python train.py --d_mlp=512 --activation="gelu" --norm_eps=1e-05 --attn_scale=0.125 --bias="none" --tie_embeddings=true --init="normal" --init_std_down=0.0 --lr_mult_o=3.0 --lr_mult_down=2.0 --warmup_steps=200 --schedule="cos" --final_lr_fraction=0.1 --doc_mask=true --train_tokens=102200000
Each number is 500 + 25 x the weight over its row's rms, rounded and kept within 0 to 999. Layers, rows and columns count from 0. Numbers have three digits each. The size before them is the row's rms in percent of the matrix's.

# layer 7 MLP down (transposed), 512x128, rms 0.137, rows 411-511, columns 64-127
092:524518462482527467509549500501488479495495514531503490497517529526478511520487511486535498504529468518518483458529512494510482461464437520484523488495529524473451518527506498455493487487504525
109:509498515518483505515541506497543519517509502473487514532443498496491522479548420508529508507504463487525535482487475486504497520517553468510468500499474496505527543502494490504501520496530463
106:498515497525541468513493529529469492501454551518479507487482481545471479438470475497488529478538458488486475505503500491475508530500490482483502449482485546499488506475546522506524479464493497
092:523497554491474498472494513519500485497451455517501548515487531492538503494507478485506500511523509492502475481494510506508486483497512513549463532490462515535523465482507502520529517485493492
100:500474477486506493471501482518466450538533522510530524531465476463499488491495511469494504513443543515507504496509466514452529495483541468505516516495484498505509507527453476527503481500502514
094:534501536450509493527514486481501448494516517491473552511498522494515481501470530474499499471516502472500510550554468496504495534495517499538534542482486509508470512477438514525489481511469484
099:514489454511491493476475489499518522524494521484505484537489488470480498477475487487473481522554485505495568489507534499525478476487508497533516504523476529509500450538506502500493537555493511
092:563480491488507520523518504461521471491514495511509489517507544555487520473529504512488470481524485491456529532486507553543430520479481460495529541516502525489475493503456481483496509514500512
104:526475471481516479483493494513460503492491456424510474495522505480508477484551513495447515478491512486500480479476490517535535522496506526522478518502527486503507476517498536481504473545502494
103:469470537527486493505519529531459494526498514483514508521489525525545502508507489545518513499478455494508476494445530521502492526472468449488558543531453485533509484507523481494478481457517532
118:540501433490486523485495501486455496520519524470545491488499498488539468506466534538515476509519512501484499524488430487492464527512531498471487468524520470505524501512516497511535510476513511
101:506506478496469463496492506477457463521499534505522512471489524537497520486505541501456501559540481474484537552554503485466466500508526461465491539533502503518496486550548493512502499500511496
102:459493517503473507494492464485523524541487529547538510481505519479470469462493495492497513494523530483468529461496465509504470558489501539513506491459452487495544512498483489534443503540505513
098:509500524452460508494545547515515502471493488513448482554516543508454507511485503501482487492535488438466539513526433512482477511508518500485480511481435489489488478481519520508514534474476469
093:470440454499555474486508496507501514503516515474506481491524508439461489474491526512512500541495511460519533487486522499519486520521486519489523519461467527478499523513539511537502488490556477
109:506491500526528514525524502500472440464550523511481534518485438548492556480500508463478513518485500474455546525522513501496502501474518477492491514512513485525566499467512489526513502481512503
105:472510489504500511465502541489494496468467504479519511446503493481505515512539499496502503530524451495521507495519481487518505577495495449536490474533601520476489460507462494508504515492504472
104:462486464514494480490504516486485503518477524512503492528526525522441538522467501508478508480517530518462538499500493496487521498494472503474499478503525523523508519487460499515500481482470519
109:508491501520592535478464482472517457536542510530527516505508453494489499531459541459506537490490491541474491454477520471520512508491486480531501504516503481493496512525467484477490471478542549
090:516502501530524501508449476457515531544454522502548520478503544532472491510476481524541457480500541527563477504534505498497486501478529479495483499534508519493496495461487468553493513527505518
094:471544466473520528478512479531528466489484498520517499529502449527507493498513487528508549520502473508490463495530503537518505518462542515473460529449506522493533489525479481537447541509485480
087:499479495524467528519461443520525491538493471549499542502507521488474478508524490510460491525505480489461528507499506499545504516511496469502540515552510538512462510514493486521519539493484523
095:481508546502510524515488518472517469519524483508526534519564495553501475527458473486504495504499507523514548503514470501485493486479497477512503473531512494474486484530491493505484508518517475
116:510478478483481496482553503475521503478474486519548481477483475516498504500484493477487516489489469479491506547447535503522484489465493503533498512538514413504496499531544505492519517466520473
104:489487449500484480515537511486477524471531481472528500500516512497490490521498494508530480541492476486448514469553496544492508476552554506526493503450527515505487483463456479504472488526529532
095:546462504491481511463503496462480467496482469537548511540483538485511522540483464538510504465460533546488504492482472495513533547504459525471548497499516511487431543555500495487456521488536495
111:510520493540506463469494524517504515495518479502499461513503528502480578517494491514494485496520457516505521486487490467486510562477488484523475540526567541491492469505523544471460492453525500
099:505500534454504510487494529520491504508510535513513491512518482521469449525539518511528495460486486480558474454529500524467520495480507492504534520494527546512512528492435506518501506483506521
096:480496530516477544530503525494501474470500460495577489484476520486480526512491498474484489476454508498537511525498458566561523486497438521459494497499522489473474459467493478533482497499535498
092:493491525505497467522534479430536503534466540517486505445468527531516514486488538519498509510500459534523540524508460453475488507500501515510493494500521512478529532534484505502514527511449452
093:485481482530531484492481501499521512543497473471504455494460544532472476469491504513459489514494473489524511488519528475493454538531521494486476476467510534466497478530511528504506456540523476
103:547509489492501463508529485521517495494530534498532480462499522538497513548508503480495501500462498475511535511506507548494512464524494469487537494472526530463473508535512471476478470499508474
107:474526486562515486502483542544489493491515532453517525520484508479500495498518456492501523548531502520514485511465477511496535475545493509501517503473498494523503497508511519465452499477509492
113:482502473500513511491483549469494482494493485493522491520442467480544520480499480481492431554511513507503498497486511501480501510513546491521513504486491508531462513498494526485479454495481506
114:487512501508508519541525451530502500499438484512520515499542502544515512458458469502471501477505493497495508482499537516475509496525487535469462514498516499541527495477498535508493458499513501
101:497495503483466501465468456479474498511513526472512505442531466528504537502506494455505484450542469460501519470510517496516502458523470497538491531532498497490530481499511517538530525480524534
100:507514479521478518515501487491470475506478497469483497538498503512486527496486524477481502463501525521481468475506540507460500478488519471466470524440488493500517521478485536506510557500481474
087:532506477511502499494499496483516506527525496449489487505491509444511453504486506527492480488496481494457509550509533460512493480474455505539529505472476521470468491539525504481476501483499512
094:530525522488543479475483464557522529469538522492471485466508462501559533495492520492452479535499538506497518465508478523506489488529525478518469507535494471472442539495556489483495497543459491
098:509498546469528460497514504489443505494503462448497500516502520511493530471517494484517512504488546505509496469552480557488505491477508535508512509518525487475542525512427490494470541522493474
091:509495514537516463504475494487494490494525503517527463545509527462477511497495507492509481542514483432546497448518483478536510480485470460514513505507481500476528474513496511509534503526487529
112:526581471504509494471512522518516470487494453493487503498515506484512467506468504510533483465535516502513502483526507530480500535520507519513513483444463461499509461523496473515497516476521480
098:533514509551495488488505509528452469510510503499468484524500465489479529564470513498473506479524506505507482470473502494506538509480488505483528512448453517492487536516517513473483520555518480
099:471529519485491501517538521539470520493458476491424530529518510459530524526523512503477485486497500511510498557480483513529500558506491516500496491522501486524482502518474477480514536484513467
090:480520540530490512480480498485528500454493493465475509506493493469504543560546511424476545517502544507548497490513484515492458545511480499465476521487492466535528512502489489523460503514460500
101:469525497483485493492492506536545523512466488509507512501518485490482490539519514519524452480512558481524468514446507510501511496485490498506490472477486563483562502533513500505498502561473495
099:525486490512519510503489449547558508518541526524516481472525511501500471489512530518511463528558486452542482520483517508453459504496500522495486520517484520519468490480474493453483489531439470
089:502485516532520516499537488484490488498532498483501502487513532540496493543485514464511516525505521463517483502507458504490470500498483512454545499512559488514473531504501465505540538512454476
112:525485523438466524550521486499480484498442548483536491513530483470548479523510485485477495499531479498529541499509477492511526504506551553458533480503456484516515470477519511505508524479514510
103:523525562481454483446452458476520462471516502485492490479510478519457553483509509505466556508498501490490480498473484477498524545455518491507497498510502520537514497492527506455483512504492529
092:510529486504524446512480493514505512489530468503483518491512482488501467518457519518513511468503495483522461562511525511488465502489497482473527485473531492503511533525430508504493450475482469
110:490502483489490496487480487554475499510490484523514524538503495534528467499500516524477501507514464519510494467520461507520507519510529537518474491484459541496484485482498542518512486498516487
097:465520451516509513471531493531484537490485517532521499488496534476548494491525511462490490494525490539467498475482476486513515507505478526517477541448470505520466526536485509523485493510496475
103:541490501503504473528443489493545529472477525494505518546460449515538467471521501479511532514471493506475513450521504509501499513517540549520493469499501443491486470484502487509475507487496521
094:470459483504522500479535491484526505490495459522516474510548520498496474486483491503466484520528469477494477475521502486475481521490536493495465498483520514477515542542525476524480487478417569
095:510525460436495509514503493515485487471481529494471474496542509487478503481477490539479514493547535507476534458483512454521544488491491520498522529507486511511450518492486541528460521472497497
107:514481508463473507496494458524467514497542487502477503525558506507481467489505511487458494504512485487472496518446470517440553525528556508489483540499505444533491523517517528489491510478508503
095:560492519471498527504511470468534519505482492492513471442442481502547499483495491491496512574515518500512495478509507492508446553508503478498530495536542508491521513473451504516494494527529528
096:505513513491479480493484469457503561494511528476560501511496476520509513514522477533463525521519486509544509516484471487478495517453496462488512483511487545535531463461496493479471545513530527
096:540504503538466505516464475478497473486507508516499511488473562471491477523526551525545476468482476487447545528514540467474486480473499490554493517437519472508501491473542483523486523477505464
098:514449493512499490499437489496472473477533485506490522470508530505499520521488513505508509466520502480504494520471479498505492502485488554519490506496502537473501460537493497506516519490456484
104:529499451513500492483470493510493508483522482522477492465462466542509490505500513533524561509520504514487474503504465511509493483526468516460478471498448499504473505517500491491463530530498501
112:553510528507499465504466553462550510527491506516463479500454454516491535455503528497522506512504494477464514521488497483464522521496514546512491482543510516468514515519516543493489513486485510
089:509473458509546483505522520467448461484500481524544516499468461510543506514516496533469492457487493462517534506510531459500498474499467536501509507496497509494447506512470536501509532520424461
094:511448496566493478479497528518521475496471477481519496542498476545559497443476437483508504475504493527538520469526534513466487501528494510500522514522498494504487525465490483525475492517507495
105:479543468494509485526526492499520499505470493547518483486475537480481504474530472487480480538533529529487533527531487499532496498503530509520479525510515457495491489533505472522505554487448535
094:485531547478564525474487430460458511514522460550541457478496500509470493477493513520506522437500501503542475519531522523487462478506499499498501459495513529516543528498481533464498511529496495
103:513520494530527500503473480564483473539511437468557535532487490505487517485454489508495503484489517510519515551483521483448488525450507478492525475484495523499506473521502522523484527518495499
097:534477510523490464539521492495491519504473501501448525487536522530516547518496458506509517526534469470501497511493464508502495481507532501533493512529499520467491465526474518505471464490492485
106:536516513498539496498505479494475489474512502493543520503493500505488511492458476512478526501508501532550472483510476494544480522514514483468450491462526517539465489553483527469501464503532478
113:485514513497490497475452515530487509508482458479445501571497529539496510526481513483549508483486510506491554511473521501521495538489521496521504558558477494520470504467480475514484527519527520
085:514478495548458542494459494504519529508525480511510478450521468501532481491472528509476515461514568550479485488501523474485508531545476528469489501543457513460513526504523500490507518541493475
097:483504461492476463501491478491494455473490558511499496520497490495504522481519502470550504506527557508501528486518510507454510475453520516529500501477480531520496514468462475542512551461509497
087:512505488510456502531514483498490518488489451484535529462491490528488561420514523526519477489498515510489522465507510488524516530479514514524487525492508468511484532541492501516487435443504535
105:510464503482492487486502459518481534500507523471510497524502527491508515493522487476493540481511502517469469467505518501491540534514530487496530529529498509464445525483450497527472547530446496
091:550489558474489467458506519498505479468510473523547533477492500512480496515496457491482480530510518533509469474487535472557497519511477499469509504519487515518553507521488507518485497528505473
096:458474491480534528534478462504458502544491453475456533500495483529487510481499498532486511483530500465504516529502488475462505496492478486527473527492475501502511501485526445499472515487493500
096:468520501455501529506508461496484493542524450536504516504489525509493543499509495492493505509484498512510477503540480552524516469479545498528549512530515508476454508473466493502480516484509540
109:522545528545532515538458524529502521521476497486476515546485524491521506477505477508531505528474513495481476502547491483555467483508501523472543475496453516490488499547502481520485501506523508
108:523486528535493481481517500480501523503486497472572477505524533541477494517540490494459473516486446518534508493481482496495477494529469499519468544480541503516507513513502573475522543477511484
106:485468518454537509547490469524473539518509514518432492517467438543528488484547469495494489465505536487481497487496491500475505534507482497488519510489509497518514477544539565484468489509521479
104:462509538480467503528501454490452525535524516487515489489427502540515491473540516504507524476484494544531461530508526533494509472490507540506465534495478493509476517465497480493484517534519486
095:532494455496556510508524508501509486519492508535509472529501485470527503478478511487501505489469445475524486500512507451438510451510477507503491491535476502511498516523517465525494495480476491
108:516513530515520489463537493472476524482484490491439501498543485492488466478467492406498471498532467491464525521491500469521499495512468480517509495488533499505507473521520525515512543481536476
099:510525492439512519505472475562492492542459563492496490513546475470519445482503498495483494502473462466490477488516523514538557547475493528521489502515472536476512480519501550512504532462490522
102:518497487510520541527482534528506455500533505494526492453459511511519507516485459508480524464496495481504487483515529493480461517470481502492476481506503518506501555489511472483433495516516534
105:489443485524530471465522501507507467477506486517521504531529460481532483460511465493491455518514478485481511514504477503489487500495493507521488502499549488531515507467501468469505528480488500
100:506478535521495570472487510501505539555546505527498490533544495527479514455499480493500527522483482538505515499486477520475490504488520450490520475493496482497469509473520480521506507462481512
092:499487515479496475510491537485452499478509517495491471512478536469470469483486517548444483528515484512487534508497479500474489489507461535498553512474515503498447518506479529548463490469529493
098:492505449529528444484516455526479461524489533466468530514475464539490515504476530530476524495482541460507512513504497541455496500494483524514502481471491473513436552500497499517503507491495498
094:487526519515525488505505501534551495480510479468542490492483501511527533495468479542546498460506545542536483520482502517540486502503483483483467494467510478530529499569492511514489501527480489
095:453500476501492480493507527515469523503520529460526480525534490484516533489528502526484432503489509476484518554469483561531482483456543453469521511507534516560462543508498502490506510492475524
099:525510487479479517483505485463513457487492494439520511489477521498481480457507525520477545494494499520540531494485527492511436478474520521494489497458512501496530522459538525478463490529481481
097:515507498506500496542459479503506506482501459510529487519514480454489548502542512497524496511512486502520466524473489471506460483477512527517492529508479519516549506526489521487531493551509515
091:496478510503472500514501439509511503469559498467505514526476482518489562520540487516518508534491516491451514448502489472501475532481517521570505494557486499472523483493492499506489545533480496
095:509525509539510530516482474481477519535491495549512467505534479504515531515492476462479494452469513488549489521524470498517498479489516535518499485442509510543444502551460479493502487486519488
090:480455509483515560478470445512490490470481495506515477484483502453509519508516503476492494504467471527485478507523502526452508524493535476477527509507520498536512489513511501480504494523457479
100:453492518505535556485519453528498516497492487454455495469527465512510509512505516506534456524517494514481518528552494469472504521505502507481487477516474480487509484532514476466513471529475506
103:489517456512487506483496522539526515496454492480447477513524504542516502543541496533530534500469504513504472505484519470517498467510498479516546541511489513499460471496504487508527511521534499
094:462553505508535507471517500510520515514498465497478546486509499465472497494514454468521502498476479508558512502498529505496489470543454499470492476540518513481512493532507433522531483512457530
098:524502470503506479514509479482485549497462469540520495507487482502491568499483512521481511508529486490501475486524523511514440460518522498483458507500512477504492543542470515464433509495514495
# layer 7 MLP up, 512x128, rms 0.103, rows 412-511, columns 64-127
108:523499493498552495510505503494497521493520544481515480470479498543497513565511503482513474530488505476518507469515477518531491484521433519510513465530491501524512490509551491505498557447513476
100:529526516476515543535510510459460502515497504538485512480514496495503560520535520507495523494463506469484546537509459481495472472467487496527497483526498547497485505513476507492526500501527506
092:467504475484501526534489489510473499493532534535503462511525505521487522488522545515496505435470468518525510513513502509480523494441494513461480464502536486485494497466528530474526496545484511
093:516520477484510519498445502522497447519510481485536482489481458463503515464517481518505482534485511507486497489473529473484524501469522492513513517544502477494492470449490493499532530513553570
095:522529479538473501489509526490494526487511502550515456497508479481492535499481491476532516506495491505505467450471529532443511489465512491495480510446520508525513530522543482477522461496517546
095:515477505476467491521485549530479508488485479527474524509501519553501499503507494505506532513464511492480491494488462478468499494490479468479536499471541514533503481518470425506452451528506529
095:484521487519406464512489535531509461494487492487536454485473492525515491523465481535532508449504486487524484539496444508494490505513477544494507484488499475542536482510506524513471496506504515
098:493468479481474510532521491517497512516495473515515519503468484511470490529555491459492478481503517533510540477515453500540535512552471510477510510453501478455527487504513509463518500511534538
106:509512498518485517549527509476524492475524482515521497530536493469464482512508467530482502524535500529533471514527540540475488469479477453478511516494484494490496464480496536489500535486477517
112:500494489473471520491485522521503500560504460513521469495480478488504487495508485507505491496478489482481458504530537507506493492500503502487517507507503462556505486499508446501550497476519508
101:505499526505468493461498487489496501466537508531493491493507500525536517487481526484523502495509466461522522512506491471518537518513542480437471542526478495513533463466502488455536486480467470
106:457501471491514495515566555498471514502475530490509523514538472541496538469509527460507503489517460521540476468463489496527509502551489460511495525492521517490531496492491489459508511507456497
092:496505513535509539531470497477512500493489526498499469452496471471490537500502488508513506529483486498486501492454529513506505496504492481531527492548531456483478516483470511510534480528544498
096:497484529496520494533504498481525474568510476493474458494503553537523511559495500516542480514456507541494470576477486494491518508508511489520485485488498482502479464460528486459536473489494499
108:454529496527490472500529530512466461466488511526504513456475466533460463515488507460465523475458527508481522502501493478536508527447504460477494508495478507519549512467489489471514475488504504
100:493529503530515490470480494539559513501462513510521522459510493523519486508499461529516536459460482518479505509478506469521532473477530487478501547467523519476520483535530480511492506492524542
107:475500508479527530518488500487499532479477456533470517487448493458509522481544455500523515540498518496465508512526483466518521496484513467503528509541501500485505531521519517477511530513518493
105:477495547521513462503482460492537484492499507482498469484505468518454527533497489514570514484478519523512525487461459453536491500502492513456501528543487505522468512463515519493491513522487538
096:484486507518507460504489545541518517521511485528490491435525457498503475483532483494467547485478469504466495486457536534555524507497536499511513484527511471492487486467461514497483469478469525
096:495503472491474532514459468498524495515500484492504495473462548523512533519489517496531501534511574513485525501504496508469504458512539494513477515533481491435487506490488474503545483509508497
088:489535479498539505505525564510502502520541484454480479492520517532524485490493471494550465473499500521527507453497504496454505497481492489505481497464511489470529499533557504499483436468467470
094:505506479466510519454486495522493534522454516493432486481499481471524509487504523526535474494541507463456510469499521494485547509519506532488497525538491490522513463527510509483489476518468509
112:495493524517513492517489554480504486508471525513527470450536497505443505477463493496479525506501499499460488514507490504514476550492474571508482540505499502506468475516454542509535522492527533
101:549498490479499530440521533520521494516483525579474502505493515489508479483476482527488507488472515495475486450500549503517506491468457524509497526481483528464510492442492486516504511568520530
095:475501500462491488547514510536571524525518532505488508496517478509500536488528513484499479494515452500517464500448476489460471536486527513477469484521499501457549509457513485516487478508475546
114:492530502524466489506499478506513516497480505500489522486434538475525549493502502479448495540503491536507481522500456466549515475488515484530489482518531472473512487466527524495498484493524473
102:499525494532482483488487528498475543494493481479466491549487501533514491488452512471483516489488462485498487507474503493465440571516508517539509551450507511477516485544462505475500487473479522
101:480546492497481527513456489529500534499455564542494489487469494500490491502542494493451474495466514495509489499469497503521470555518516531504522500482495555504499509519481495477510472486539480
095:494494484532502504506515518510535479510473468461532508465521523498443472480477532488523478470480497505525485549505537539542525479461503526560453489513516493523552476483487533510513482481502495
104:493543518494477482520551487516514543479485525478485511496534476503522525540510473475522527469486469503536491474470490534545507459507495519458531525508502487506515490537516477504510505449508525
108:511479453494483454510510487512504532552517504489432513467494489530490512529534491489535488488464456519546498514484470493511509514497526479489481516498500539462539479502514473525524472528499490
100:547477507474521520509487483464523500467497475485471482477529529526534469485473533503499486511462542496506444469521450484495449526448550508518481506505483498506507530489524491524555493503511485
106:473491522487531484515512529527476523497499490488479498422498470494527494472516497513509470524501491509543482519490497498511508500527521474491520522512529494555508507496496508459545507477504505
106:506536512508462513515522561443490525536503493479508547481517526502505506531508486495475490528474508461529489514481521492486478485491524484454507500535511490482486484552480509481460511537512474
101:490536460531487513502476495489511583495481533473530492479496490530522519531505530478494519492520491511484489494503486487524501503470476526496517498499494517487527500500476492521500532502497478
103:461488515498456510522510496536472484525488527505475487491484544507537528456518473473543508511492556464530443498482509521497516469484572522474547441524491545489503498496483508506505519507489482
091:500523519458547478553533478488510516515513501506513479504488470500508493474534532451485514547496548498516502459490505452507473503523467514462505462501517457541505489487520512542496498501501511
098:526453496525479499487467541456491536546449499522482493490492530475510481504494509496488563512505489531484497527539511486506509483499482498500522521515521500475563506496541503561479482478501498
102:506515496504519502499494506474500498529466510453487525505505482516479525490495480512495483529509516521442480498480493489480503492527496498514516519453504519489488482474511487519515538533454485
101:495491500493486480533540518512517534448491514519457517487487510502523513504484523544493507497502487507478508504494523532497484495466505506499497509516519507508473512553497510462486460483467480
106:517487487492503492501508500479527512537518542501521462448509504505520493552475516496513503543520535466503471514505448435475539498475510464479518505502491481492488491467514478518465508495507471
099:516489523450453523470438519490530497493505480552515504529517514478531514459484511501482525489518465521469524518489493520492518468508503481507503505552471495514519514462529521489506450484516492
094:492501451545487479483497507498517510455518535499523501464501474481458480508500482531522487538503478526495483484489492459454504493459491533518502516519512511517512507555505480537481503497490517
091:503510525447493500522510491477479467531483449495459488493486504471505532467502518471533498512509486494509516460468564448546476476510458475474515486514488484528519494468477498474534493500498520
098:523540473501519529528462569488517482483488486468491487518508535522477526511485475454500480482497469543456524514502476519476482504479518516520501509490511443512490468489493447474522507531509521
104:482514478550481452463519516526460514462451452492517499538478482477503494546509496518516518461470532520497513509504556508490529468487473482555509490517506475484496489499506525484522512478502506
091:534519483496473521542501527519521520484497510540512489491532526442495529489524526514467465463464506511466478481510504481528494505548479520509442518519487469505505427490538469503499503498491508
109:506499522470508483530468485540504486539483507490485519520507454491497522490520540504498504455538499485500451502489477509499464525489463491459488515528500445530478504527554496532505511533484518
103:535549482503485498520494493470466526493518430520514483475487523520505477538487509479496507499550509475511529520479494506573504463526532507472495521500509521518509456503501501488505504491468524
092:533503507509501555515494513510461486482521499519459498479465511498501520505535507469463504546463465525526536470511522511509494496460470481517466502457482480515500499484536497462532506560502546
111:492541504487513429513505516517553518481499509485512478475502514515485495515490465524509524490499500491529465516486466487466493493488497463509507463513502525470525535506528482491494462488505526
094:477506513490492495528490493502478504495508481533498505459499517500499521500505444524483506525509529461517475484489536520494479482444551502480485510500534507504492468479525471467532480478473488
103:498523482493501532508531519481485477475552510519524498495534566519449530551500498507499457486522477481532523516504481518510463514535503497502528529479480563511484486483525489458527508497453495
096:505508469529494508491551504532537508439507472542469505497557508506534508484513526538473524494478482491491501467499467525515498526455510495516489533499510486500458495487514493485528489491476494
091:530496573506458494449507517523494512547501476485488480470494523503529511520533516488498482485487473483501467492485525544501486517466493445472475455457504515474510520507508502489499526495506489
104:516489528488505459464518526517481487446548510513536464472501514513461471527467470511491500502468495470499496524464438530526538511462475509463515487477475500531497467478534496483500516494498527
099:464525481487495546491485526498521481544472462546508487464544487474474487508550481480526539446456484513499502530468497465473486486487508480519502512494494519523555545518515488475455550539520515
097:490522487499509532472497502508503502515461505466488466515473528507488505495527517506530503529483471479450508497490536493531487514520447502495504509491490470510510465509477482533488504445533499
096:478492465488523423509496520524511509502493466489493457513507470503525497517477466563535575517489510542518483485456522482506527491512526507494513493536499535498518526490481493470500493492494486
102:514478454466498494503514528445501487492503511510467490505475534515480489537560478453477532463511490529493513480567483503524524477494456480470517490529475508483529507484500464525496484517539515
109:510475525458508497467478498502477553519501474537472530475471512532495443525514515569521537491499464449467491541518497486508499475530475483464506563531484520469491507492498484439506479509502493
106:497494497501542471479487477467547514506500456494500515523501533529523489476482514538472504542489541501540475487511482488498519519488476504504456535517513517497494463473509506442490463557485502
092:498530481501490502518488501475558552488478507506462498474504534507492482502497492490539470534516492494503481489496504563501466472460475483464487494496531491504517487486482468503527477485502481
093:490477489494516542479475512489453488503486435442486460525461507481499502511496496480468497543521488500518473528497468469522526513491516517476479465544529477497511452488508520503497476522500475
105:473497486529476487482534515539499516538470482501505504478488490538531480542511523477513506496445534517471482500508468463518505536517486483527466495521498506507504517483509487477519521471535521
101:492499472451523520472475487546479507493473503519467488534509488502481487474525472496489489519510503503521470522482486469510540526546511505490508532495485544494550468497520441498500471497477532
104:501498489482451464501513512504532493508464509477550466485546500455527516535498450521531546477533534519462517461497482454501512496491502504488457521508481514455509493494507492498491519470546484
097:522466475527495487494490499503501460557510497567468540460500515529495495487478519484483525502496510494513505510516498499525488474488521486456442478511459550505495507457488518469520477466532492
098:509499524542461517505515527490509500552513497535456455518523483499471506545528509501474479503488508523474443528475499519504510459522482503500467522551488487495489480493507516502523484503478527
109:530472500492528498489537537462529516500490523502464497510490491496496524494472496469514510511481523489516506556502529499517490528516481478478477518559495474533489510445500485510477481514514479
093:476513504450539462494522490544464473480464510496500537511506480468480546452569488504454422527528473504500466478443512491451487494449545503509515506522491513513512525509499471496504480419512501
098:521512541500541458480505513483501481519512541517491516468468524518498532484493490466502530494513513478566486476490531455540496446448529485479464489526476497509539434495468501493527490471552474
085:475515515494498510528503549493503498531469466493485501510497508500496449523490486492505515469513482522507494479451499513501526535462488485509556486487459529494496501459476481486568521497497506
104:508504507500488484494488499513477479503515506462486523484452505491512478493524542480528487487503525455514481476506507492516477493494491506488510481470475508526487506524450525514506504511434485
100:480449467526501523508531523492511558483480519499477476536486476483500562514503510523547473483512492456533467484519481536457532520520477539466541475493495503457483468521504511463532471479495498
101:514569534469479518545479486513517555524481473500526506498481492534461480528502507506504475495505495518558485503476489480478519455498500469456496531494533523535510508493499523526558457493518513
096:539510475509559522523533542495524501469522508508490492463483493454494433506463491514494471465486513502484487509483453456458516531484482530482495488485496481534525506478549511507524512535474469
102:515487487533477517491472547497511522475534510509484502496516527534504468533541538478508520529509550470505446485530515454476494483534508505455525467500491489504535487477482513495487514498506543
106:540450510485518527498520557475503532488527451531496525499480517504495508488489494495481462503495524499496539516504510421469510507523470526486512459524505473529535451495485475505476516473443495
102:514502552514458488528512522551475505509514542516497490490498503521499464496546483471465458478522465506458519484513476489487509509509511461500491541503471512499528448520485553477497472488511474
104:466450511500457543519495524467521450504505501483503533440503536475488553473502536463516527500535513493473502486481547494480484493476489476461552518475511523485492492483523488470496498467537538
096:491519483513511526499482474497564547534460510479447541482454511518482485513482488543525457489494489526490523491493472495535463498482480550523524486545507503470521532523480478456496489484556511
111:520503515521530521542463532502485542481466493452490514524530506499508500514533457513466479449451479494490512530494465510520540518504475519521536464473485524481557522502533472495507480504485504
097:490513545508507503463489495520496508518459503500474512501521477486482453538540515491516481492490546540529502529510504481507496452527513451492492479496552491496514497523516505503476495549507470
102:466510508518495458473537517534508499526468492507552479490535551506503509450467561482497526517531499553499482507461541533531515510486474490499567481525489501492477475502517521471550486492509469
100:541538513538481504498503519526494513469477483469514496535475482481512524465461489497521481479516499529519501495468512458513512510454481475480497491502486456459490493508492474489499513477534523
107:470497517500450447523486503501547496494501487533524546509506500532491451491470493520528485508498513535494492506506567510544514443505508475477518541480530508507490467479524540470505520478487540
096:472517534518493492465509495502518516471497521499492518511541493532504514501507511455527478434494511500506478513502501468476485523512509492492438481534540493493528513509492456524521474514455467
098:456497473517511460508549512519497541508500493475491462507489454545465482512510489538513493515533518511511446544509522478473507545475517454470484506509505523499481488507510479541494557498497522
093:494504452492500519505523432454481488494517532518479518507510530537502490543543453482519482515503451487475483502494541469522514502472538506529508458498503472522492529453511574475490493515495540
093:538515496481467519498535528501480527512516529511542509475454513503525494519521469518480511494476511518473498498512505448516509509503511469485545477508465529472481482509513505510509478494562464
099:491474509542491461498555494559490507502483483530489510533524493518551514492502508502556477491492480458525476504493521487486511515511478485487541515498508498497487489534510470492533483498507518
101:521486505503498497476510514518487523493510525530487477504519500527479449526507506509472536484489487527478512487506529517521499511506493493519532454496494545486478491489484463469501461531475464
095:488501506514501482443500537568497486509480496498484472501517534456487505470523478461478493498515535469518475510519533528505476519472502469463524537488490509514531530496503445480500505504502532
092:500501494493511516493502510529533556514480491467498501529467488497495467490495526522505489513477469507510530481495512482493479462465526478515487490518530500496515504488524506528527522504464532
090:523524463437478469487509532524509545524526506520485518528501508458517491500453473505481503524542476507519508466486470476491498462499518511524501524487458529474552527500512537492498525544495524
100:422496498483445510443491498489529476493481486477504544473518493587524468468524515507496486515490495492489531489504492482534548470506486482497472485496527458505515460529515486492509503478532510
102:485475548494472460482513493539510510482511486547490519480494489483477480485499439474494506499514489484515515497510523500464505512511491532460532521522515477494495501476527474510483505461515528
099:504492508514536494495533482508487520523452541487491473491481523523470498525523482523519505476520494473485472535497450485477513547539481444491462454516474507527504468500515508463539508454530456
100:506489507512451489517513509544509443514515439468458494534524505495498497505505513504456466475519549517505521497419482484477477471477508483470525530531492509484434469479499508498514512497517492